Weights of a small GPT-style language model, trained from scratch on English Wikipedia.
Size: 9 layers, width 640, 5 heads of 64, MLP 1280 SwiGLU, vocabulary 12242, 45.2M parameters.
Architecture: RMSNorm before each block, rotary positions, untied embeddings.
Training: a variant of Muon for these matrices, 6273 steps.
Each number is 128 + 24 x the weight over the matrix's rms, rounded and kept within 0 to 255. Layers, rows and columns count from 0. Numbers have three digits each.

# up: layer 4 MLP up, 1280x640, rms 0.112, rows 669-685, columns 0-127
# down: layer 4 MLP down (transposed), 1280x640, rms 0.115, rows 669-684, columns 0-127
# gate: layer 4 MLP gate, 1280x640, rms 0.105, rows 670-685, columns 0-127
up669:147108160141176141118101151171108128161117146158153120091163115113103115113127112134130136106163153134156099141089178091157111130160077127127160149130109091099130155136117129175125104175137139130144120150130081136128149146126129144149135143121160146127154142152141100144134185124121123177139137133123110144171106142124158135135138128116138143105110114148128136099147113153172139119134
down669:128113108172151115117139161139136116074103092164136105148126159120135094152119143099113174137120168132038091103144135176090135159107140127172146096102134123147151150106103154111130153144154092139136110113157114115143151122172146131141115146138130150139140102143140098123106078150100132167112134150105136107132134152142151108141090141117112085109117106114146148134133126132130118134073
gate670:130125101086127124156138166130124124163134150141059130148122106124200162132119175141169066097138112134138118112122083177143100115163158106131143126141134157121147121149116126147122169191117143102131100131126128108166143167161143101082166148137118123126139086128139081159152124114107146173131140185120170124119117165109133171142084099130120129171115115099146137123104117123133116138149
up670:124145136124077103187120102078165137117089131145110111111185133113108129113106092146136129126138107167109126138101119121130139139138092159123112128142119144113122137147126167158113123115169107172133126174118073115168125121119132120122105096116164146064129130113101119139154138122112160101161144192132158149108146136108123080120116129172120093133142132133132123151145121126106094142121
down670:144103146133133109088159123078108139124153101137114125124180136080117123076133131143127104140110146087159129152126115138089200102103049118125097089138116153111129110139090128113115151086112119138133129084153154106139204114148103073135169116125139078118166134128077131114129096095149167105123185160145108139107181130112085114097108182148136086096133146131170149126147152134129123129144
gate671:148119160128136114113125154152151120126119141162145157135126090184115152078127102169154147084123141138120120115110176131104127147119110124142072125130155118161139139106119123099137118077128122114080132157147098171180096107086132140126163147103139133123114138070141105136093079125142114176167147137149146095128110142093160116093103114089154126106109059138116101116137112139133081127148
up671:133128138085127100128091130124096121136150146115135115128124084105168105131108117136141146122118119144109079194128131131113103125132139101116130171145132142194101138119179160055111128117144176145088118123167188113152114089135140102123120117110105129126143117165182101121110127145117129187102137148119099093157083156126113136155131131093166157172122142116121125205118174132128142160106
down671:096134141157127081147144136115129164120147112123148152122082098137097091147084146125112162097114120108108118123168172093152129128095133129085117133109057114100126146136131165091126097123144151146156101162128163136081158144091112129131148147131121140143133117113156113117182117085144123138120123142121124158165121119131082110123121136154115143164114127110172113138146162120100104106162
gate672:130072103124126121089092148127146131162109139120134158118111119109100132092140120105131144098107071121144157073141126154139146141188055110133132100151154129114129147097128148155151136161130094127111141145125093105103135108118100120071175129184160125160121112150096155140109107085116074126118152122136104126125128181100127141112144177138087170099108151114131114128127119085070165138122
up672:107132121122160121092106126120078083128088125078112144115108133119147121143151089161105157143144101115143182149149102098154114129127125142119112119105139129118099125202124094126152149124133147158123162148152151143152139101119090093156170154107128110138137126108131144160135092126129152136107150117172203094137111119122127134150132129146101122133083148107142087108110101117109073158164
down672:123137106157140145104129167117135097089160120116119163111094192120147184125154123145130158139090104170144135133141141157148126087110100175062172111123151119136091148127080134121140105136119169173123131118134145113150172129140122107131178091175090135113129095108124137105162107137173129145156129130145119115148124126094106146126128143177077143138130069133143092111067141125137157087141
gate673:134143126176145149179161137142120137145139120129117094108134130097172163131108091115150099124124118097103104099148073150155128108147151168112112119145164166123203155141142130099121140129093122123109134135102119124149134153121136145132154091144141154111152132166139116173120101161106144133100105113124103144133107129163130135151128114127092126110124172140116108145161124118107138157123
up673:123090145165109104134113114120148128105163131118135147103117133084115130145104161110127161131106117173149146133107139088122163092125130112131120150146146110166107122165118145112124134114127161125121111138133143155116121109125118114102122163093111139133111126109131109139115155150141138067120149134120127101152120141121146132104123111138078151165145148127158116109142090118141138134166
down673:106128139152120107078133118142103158146115111147131136148140108078133139122152135124083141117118153138093107145146154137115128153112129135166157127125112142108120096108145149097120139149141209172142143089139103135102116127147139121176147143086145157158123160119092096151097134112134145164166135168122128134102165141099143104050111138145130097123177114087125145119147136141130105160144
gate674:143109177128103106167137137138115150137148136144129175107135160143132125103116156064085152137118123124126132080148129095144095142092125136174152103100106137106136099108118127152099152135136107148182174124141150104089169119115119137163102113118143094182121120143089095099120140126127144122088082127145167169098113116118126181140121097079127123151098162153128110110108107161120188156091
up674:134127140108153097099133159133123117157150094160104106183090091143164136121142132179141108120149132125137117106105119165138110105135110127122143149106118130112158131116101139125123128114135131127110093128092112149131130152141103119133137137088100112131139168152146140115150101156125155115177142125135100144135133123131114155123136156144142139102134167126125106131137158111126096125117
down674:177113146135168100148149105153163165146118107123145135144141125122143108123142146143132126130148135133122136103139120136091159138153102108101068132137108123075132097110068108117136167111137137132114134131098151146110134138114123086130146120099147155143165139109140106177120110115130137127170115125134129143161101115140107097121123114097129111120107170116109111123145117135173110117139
gate675:171147062093122128092096107110141164111069166139106095122152106111096127098171191105118088153115111085110154106127095160150117103135143189066142091140110128136123143123166154091123104133148118126093145108120093126176118152088185119081121109141123128124148123126141094151183100162112131165147163120150108093114135067150149127147119081121133107112089183109115072150131131133141153169124
up675:164074092097110141134110109132097136142171145127125117153155095080115144121136132140145107086111108129142138168138074166109116107123117150143119102122081081107135126101148151097127142118122076126113119134098116140150120155155124157092148134128101052185127116062138124116143084145117108155159119149155134105122110113122124132089128178081100129119111173168101129157086107084122142079138
down675:078112125119142101114140104118165139108129124115137138155162145156161174139128144154127142132114172142152112134146148137130191149153158114167110092118147108149132118101121140175116128145130139106124145128125132097132148090142063159147141108117170141113131120166122160110121168091095152131108130139112118147128111160112162123152105151084105168131131110123133132130130114095133134121168
gate676:130064091125151128127143097094097154176101143101137126127147152093139127115130139095117164135131142107118106166159137135101125117135138072112166103129128122115150116093137164121127179161105156153080116106095140141105146100124148129166171149128074138125132144169134150142196139082084079108148089126163132153125139143119142093140143161110161146082134114116136122102106125111108128125134
up676:139121109152123114152157131137123119149103103128135139122152164131133121107157115156149135121122125102159144141164224114136152138125102110102144168099133164144111136117113145144108154115118114082140088153106155167167126134144166117124119134131114127176111111112079110100092144140161163108117099115112105138113182101100065117161124104077088135118095100116146108132117104113120138149128
down676:179109161100101116156144154113131119118156161102127138154071106126179120134142131156157172096154144085142114111146110151121087119093123154114161126167159128173120130158109121095141136133110106130143130141128108118156152105172120139148129099132099114122101185127131116082151123139103152123132089148134136116120134121159188151101106150128137139142106116150134099129138136172117149139118
gate677:109143156185146159194174109105155143101136120134123148121139123104139112143087113100119158120118131111124099151121166109107123142153132119095109105136152100143134111142150133140141095121152119141126139098173134151150130166142143090130117136145118130150145105111202114129133137165101133118133101099106119143139126096119122113148139156126100112146181165169152125105126120140146170161113
up677:094113088125129116157107146146106085165131072173101140095154124154145151130107096122134123098130110108123121132117152142148130130129081131143167068115124130104103105095130177108114121119103168149132120125156093090100149125124112171121063118119085128167145146134103132131121127111175113107138102131135098123147126083134130126089107125114092143138083151111134125109133136122125139131098
down677:128126106091117156136129095121111080082151135108158122099140118100132154185115116140125088153147132155128111099132073127117137127133116167163122163127140088147128139136161154157145134123118116146138173138108124111133129126150127112114155080112121124124132136174116139117112107145176161157108097105155153134131104189086151157177185154114139110135112088150102107149122140138154131111128
gate678:127079102124114115133132138112137153100159160139164112143113148120119126128140144111134105119146134131119124125122108143125112129163103156109135135169121161156112152086093130135097166157105062127143107136164134134151092139110101119145142148118122135145161151100133153129110087140091147113146111155100116105149115115089121150103154160116115151129143149152127184127109095138143146163127
up678:138099111131084123125116147111149123101123140170105121136129171122143146101074138161133116133112149083128129135100089111111115167146117127142137148145116174075131104122160107117124147150124146118150128120142153143151138087094113154149104145129122149110151138146092143148154127079121134117123148135159125124155113130170118120130150139108104149119120148147140155115129110150143133134141
down678:140143104076137125139115150157119112178160147160155128088148117107149160110099088135150141118137111117103091129156133125099112121109066085119132159116155111164123133107117113094117162191147137171090158149103135130177133119110128101111148112121103156142150130143126094120115096132101150134123164138088142125114118122077166107126170107124149148145151108116128147132144132102104133133138
gate679:117157130122082158160122138093117111123140121129140123155153115137100100138127101103155133130123096129122157114157116103121127121157086145159102121126111147132137124127132148119110126147137149137137140144113094107123132117126118148146130098117128138090151168129117142154098177147144121134117140129126133069155119141135094119163139116138142135133114107154153128116136123115155140098158
up679:107143138157130145099139098125140117144149136106145117140135154137124147135096094135140123140143156132085127105127145159119102117118135131156140112151144157152110173123125137085139183120122096101130119156147110149121093111129115113143123108161123111149109136119098116128084123112154133163108116139101144141089109127146163132166114138123156156099085111167121133165132137108108157131099
down679:107129123121110136164124108105126116122130125115133119123166096140112147163160097105152124167151076127088107163149135144132163104149135097088116092122128110145119121123142141129099108144164131106124147157134125130152136128133121128111152114129152122094169114097108123106160130122137131167108129113151126094140136105140139150153122108154157104143108147114115125125133160135128108126137
gate680:168149087125101151142120093145125131146110117105140113096112107123137102131149094114145143094088136119131134112136114097133102141123147139157087154163111108106192142151134164152139100164103152154136131137092128156111114113080143168129169132127118181077167126125121101120101100150142123147136105114117093075188143120123135101102145132144124105124100127101137128128140106113138168106157
up680:161129119157090112097135106093099108141137103149124143116124115108135159140141154139189124097156109131149110134142120172121151125154127135109121102101154125150149141129136148159149165125097064159101110133133152114156158106135132142088107128120114107119093118126162149151117134151096089101156194148128189137130166113096134117123119161091119105101114156121139107103153122105090078140116
down680:083113133116147091123145118128166123122108157124128089097130078115121141125150108146098141162111146148098069139097117118132130110107097136115151123127116180111116125141124099085143168153134143123137134161163093111132138120179108088120170067174112145150115050099107128121165154107126132124122114147118118137108118159150106153132150121156117161146140114131137146152130154125051123078124
gate681:171108096161173108154139104125127157129135119140140111105077153147119131162103134115129143109113083107120113127141120138176094142138123134168153135122160203129117103147118091113146111132110123143114153124082112110155121103141107141097135132124179138140122140129085113088138148166151110119125139107138131094083145118098166161133102168097174086085149128137150124126162128138156125146153
up681:131114111113096056119113125134118143125160123138176159128100124126140126138135143125127112156136143091112149141159123172116104102107158146142141092117085111134146153125120113129113146158116081101105110114086113118100162134166107136117135108140163139108127125110128145147118155142145068152115084151143180118134136101116096182143119131151106102113141097152122112101102079110114107175131
down681:165106182141142098145146091194175146088109106135123130138140122154094130107100164102141155106093114106129113127090108153150149143100148120159114125150081126136150118114119112108094124142124180109120141134081127100143136123134136105101107174175132109146150110120143128140106121153124161107151146187138102161119089123138104117137108133161122139125115148166103164136131143119132140107123
gate682:116100113123156131143169087187167188156082102146132116097127125122134145155154081124125118116154108147115094162159147149151134146154114147156133105087143147128123107123081120172146170105102115098159112059101111155115181109122104132130146117159108147106147121150115133114138093114141105162088114127100184179106157166145083133179168108140106127145144135137155193154142137104176142142135
up682:093143132126098180122057135095100125100110173134122155120119110094109180138094116131143143100095141128137143105118139106116154104060159090123132145156082120104109136090137099119115136141075075118115154160132132143120147137086111118119131107112155082143139154178161093112162131116118151097147116123104112079117142137144126129117081148122141108119117117122096144116132157143101123179131
down682:123151140131177116107095142102128112096133109086118167137113113098102139144106138135112130119134104089120160135159087137116185113130122120101153124112115117126143134144161130104160080086119157163138114146102146115118142140100160133114130123100104117155168115136116171117125163140125107088129169147108115130128115141126140151147100123114151091097113099109117108117141112117120144106133
gate683:136115122090099116122119085123123104100134122100131124101124104110123110111129108130105127131128158110108096113163159161130144120140159101099119125120139155155158173133069153092132091150188150154148140109121159092146110132092137099162128135130140088133133127118108155140159166130139130132103124090101112173103143101152156128083106119078091171125155146147144207145142111144109152151178
up683:134150111161119117108129161127122090150102107138144145175130122081124144119138117147124152113155135134148135116096095110141130142161125168111152133079159122094103112089132098122146145090085165177165105124149106108123135088123135107147143154136072164123158167094105122094073151126135141108139181151164104125054124112147107124157133090122105123144075129150071120131186133129153123142144
down683:116152115109127134112126156128108177105143151153135143171105125129130158147095135106122126122147126177135159147108168131098122121164130168145086144135158151127106124087097113148043147126096087119125102151112156102138150119129109128164064142123097126135121161168083092081170104128109127157131107188132112139140073122134097113115160127097144126165171136088122138127128156133128096150090
gate684:112138155135100142096148117146129108129138148146152125131124111122157155115120125104114134145113116109133106126114136115162140097111126112127099114125103077160155098141162115104105139097117143085104177088142113154116136136120179116137154141125138127127111114135135175131150098178142123158134040169128163103113108133129168158172148140115129078175121109142094156115135139187176101133090
up684:109094164139140146126172116105131165123123130154178125150083166097155181113146141106143145163139119122112160123102138098099140126119068146120148121119108173142180156167165119116140092110120160130124131142119088170149112125124136122097105129079119134090146183124129108168115125161124057157127109102135126111095165120105131141113123119138126118160123115131126177150094156125117126128133
down684:133146125227132120152127151105114163161140130167129168122114126106096135128117122138116091115137178114144163116105110126116173155167120121126189168155116140105093139155155128153136124118143110141156099182124127160144132124116142151099142137114125142149144129076108132129093122124128083169102157164168150129140135183126114103150111107139125139124142160145132158107126154094128076111149
gate685:116118100138127144131151110115117093134105108126108113185110085152195062109139124117122051136155143104081119152148105087168136152115189135116141143161136174135128141111125133142112124110169102137148115134175153148125132143137152094117155098106141090126116123110111126157136170083118131132172104126115107119102114149100119129105145100132127104173104075150104129148167114139132115113158
up685:104180118162090157151138120128147116139132115134162150161087173150148123163142126112110117112127133106139128133214118118107130102108108138168122136136108114086119155130102156112129128158153144108166161125104140129151108109144131146150168129136101127108111152136152117170137127148096133113157109136074161107111089149174119112103116078143112108097069111149117130136123104147117119101133